config.toml
n_layer = 14
d_model = 160
n_head = 2
n_kv_head = 2
head_dim = 64
d_mlp = 640
vocab_size = 2048
activation = "swiglu"
norm = "rmsnorm"
norm_place = "pre"
norm_eps = 1e-05
positions = "rope"
rope_base = 1000000.0
rope_fraction = 1.0
qk_norm = false
attn_scale = 0.125
bias = "none"
tie_embeddings = false
parallel_block = false
init = "orth"
init_std_qkv = 0.0343
init_std_o = 0.00724
init_std_up = 0.0343
init_std_down = 0.00324
optimizer = "soap_variant"
lr = 0.00255
beta1 = 0.95
beta2 = 0.95
weight_decay = 0.053
lr_head = 0.00345
grad_clip = 2.0
warmup_steps = 200
schedule = "wsd"
decay_fraction = 0.81
decay_shape = "linear"
final_lr_fraction = 0.0
batch_tokens = [16384, 32768, 65536]
seq_len = 256
doc_mask = true
z_loss = 0.0001
train_tokens = 210700000
steps = 6226
dataset = "wikipedia_en"
Each number is 500 + 25 x the weight over its row's rms, rounded and kept within 0 to 999. Layers, rows and columns count from 0. Numbers have three digits each. The size before them is the row's rms in percent of the matrix's.

# down: layer 10 MLP down (transposed), 640x160, rms 0.146, rows 531-536, columns 0-159
# gate: layer 10 MLP gate, 640x160, rms 0.15, rows 532-537, columns 0-159
# up: layer 10 MLP up, 640x160, rms 0.152, rows 532-536, columns 0-159
down531 095:477504505525448500477472531514473503444489483485557512481486493468484473498509561499537477472501493510468520457476511468492497579512494485499512498544473486504490498556508503514496485519499445501521508496542519485561525483487502455466529490498530499527523504505533515498447527467483514509497501492508515483509516551509489512547496522504512516473501518482508494505495524535531546499522484498555522512530492504492495525480514505482510502464500457440503472453495522482484469512465476
gate532 100:536489506533442507469480490492480504510507473460469507495494491497502478475463541496493523466498486478487510543522520502514493479525521507513571491490487512526524497531491523475553527559539475514465507508531508494512477505466480500486514499521535496485475497479494503523532537509526502550470471468518528495457501490539491549552533494490498485535520502469461542489513491542466468490483501531524454524490552550517465489523515484478503546485471494507504503534476493509530508517482523
up532 100:492510511502503481509508539451463497521489501471457538521489488503502507516498542472479515495488503474498462501485487521544496504526490555521481485510521492511498514496486523532506476544498463456469486517526505488507499499491503473510465511498508518507449495495527507499508507477501537466485455567503581486496514490518513524497499519476498502496477502485535551474485461469442483528509535553487518468523485491452489501553470461463535489491488533526495501472493521522497452478507553
down532 103:467515491522514477509493499506543490525528471525500488470534471512485488435471484496484455527470484489553450475500499541447475488562453458497482517511532527525534494509498506511513520479507472494507479487501482477485507476450523530457475518478497501489499501498503482481491540508501473514534508508495495474489459461518515550486512502456471475523475494486532500505503518522470489530484503499467519458518508503489484458478463549501480472506505485534520507479513440494504565490500536
gate533 101:472517490505495519493546474508487474524461527533497466475554503509518473500475476501511518533510475490532521498548518521463509473484467533506506469500487463508532497486513492483514479513508512496563517497505517485542504488520549443519479472508496485483485463525480460516535518487485554480543488486524525498468460514492459506476467493491516476484485500498507565467479461495504532453470482528513537529506542503498476515512473563529525531473493465510487486494485479529472525478486490
up533 102:524515506474518501503507488511524527487522519520544518512481509501519560460450542507527527458540481540499475473448495505468517436490496452492475481472464535542473492513509502497530495473510498520473474493483528502524533507527474527534517512496484527530491495488487492460480493504514490489498487471489514541486570507508495471498509483536557498475474443506499543514485473513463520508521487494536484494486457463509497506545518538495498519474535482500492489459509511484524479519523463
down533 101:533524503551456477466559533528444509507467494475562487452452515509474488502477536504514507502459495485536529487477500530505474512443482501541495522498514485470459508518491501496476500485503502483497516535488460498507526503484499516532485458491465471496538518496462554514474500523479487524493495501505511507483484503521482528508521471542501487491442492473482508491512519509488454530495468508495504528508517467496466507561463456464479509504530508483464475493493492522520474534514529
gate534 106:538511461518480484522480480475486494515461532463521501506510556470510548498451489496475501502491493539479484504534455526490502502514491540450452474529507577531521513508490510466521469516498508517482489484495531517517470500471488491526501524491530555532513477472499487545501521538475508498484504501493480489477514503510501484490480543501485542468448466514490484471552528505494458506489513507540486507528532521532520520528526522515493515500518481541553499468469532494485507476462509
up534 102:460535510520470521507478502529492508483490469488520498541445502425497549513535459487502539462491466528547553527505540501468488477472502511526471515504493485486468538495494504494482467497501525490521511468493492490470498531554489501475520534494520499492481512525500485520493504446492506484495551536482476523491502491528460485526500550524535482501535496466488490506496474499523529516510484476456493483493512534472512521508537509513485523513492527518478528501561526540506481536550508
down534 099:467513475559506524503476506509504516494520481508522508511485518479477499442506471498518511509454533507530485512484535509524555505505522478474540494517533555512533534540543516543523511491543477481547517512544509484521498520517496523535484494562514496489516508468519505510483540487480500526506493533485517483511484469520503498504536491489480522492521456516455469564472509511459504531510536479518470558516543533498544536498503503482525470524487531515484469514476503516517490515498495
gate535 094:502504518491522488505501483539534516453492491445526505457531485496466461499504529497485505484494492549450494513474504485470525492502461494410462457503530502528492497552487519529487522465530530509509490539525470511509489518506533485488535495557491485531497463506527483495490498483513542522538470498506524501457473519480536492445514514472530475519494523445484503528505512498487552451512460525508536519520521487495519513523533493504500485493519511463527520501504512493484515512489514
up535 089:493515541492516513501496507535492525467474475486489517517531529512512505495475505492545469485471554475500473510534517488522492502495484538524505521504534460507512513470501514486481505490473479434531519449498452479546495502462496514498518521465527519469552484498518502534516500505503491477464566474505472511548534438477486499536484485503496473511486479516512480513486480478493461535467515508540504527497512439557461508507489543460517499492512475508478505480501448489528496501519479
down535 094:462522516495488441481513496517487466499497493505501497477499523513492463459476539516518503479537487491527520548484502556530518524499562491529497520479475488506502457503540509497492472427516564470492544505549526498457501498454501509454501518469498494539497480507502499528497549532499505501472463523454537458487466523498515494477498470474504499524471492488488502508503526525508529477535506489482508478460514535527518530525473476487499523481512542518479489518516505522507530482474534
gate536 102:495511523490508516460503458475485498527490483494484463496487514502543460524521531514511534483523483490461521537548472516547522488472497482467507510486494482471501451495502463511484484537478474483512466488501462465533516489493493517555511514516477456531499476449491464470506507552508518489513539495502511492527498528498510493491493548525511489478471527504524477485486486476507532453459445479470471508495491483532494528506515494429539484469503507496542478526498501521466554464482513
up536 102:481492488559516526506484540471480503519504520536527492471491481514447521477515508500492518498538530518494500443507502515472512512514507519545526484525524485491501521452543512544503496487457520463482470457509521491463482505482474517478496570547540494501504502516513454514483500474500490516464449477460501493490532537489494471527513485535573468499506473466520495513454525544540521507511480511485496493494481525523524480510540533510530524488511497514482485531515491502467518526484492
down536 104:501522502530498490503482493480458481465504539484532493510484482507518514505503501499512513475500517497435444511503526453538503552518484501482555481488471464472493461487496502499526532482491565492499482486485481521498487486478483492516488481536544503480516433538521518487503481509546550487496492507502508510499512481471532476566460517525513521503502506482504464494522516489543491495429481494501485502502430508473490489483504481511483523465499493505516506507518424500505496529476541
gate537 100:518503499479453501456484544513510535466466473511481458484489474499494473512465529504528500525480530527494508482455512494506494490454477509522455522508507423503530540486515497522492495538503524516545514561526536500470542527538523483498451475515488496511512509482514524513497511504487498517482505516539508466485474513477508510510526529474526469520501490481417531469504485533514504483498530499534508535489452475517517506466517528464502490514479466512548485495479517461481493510526492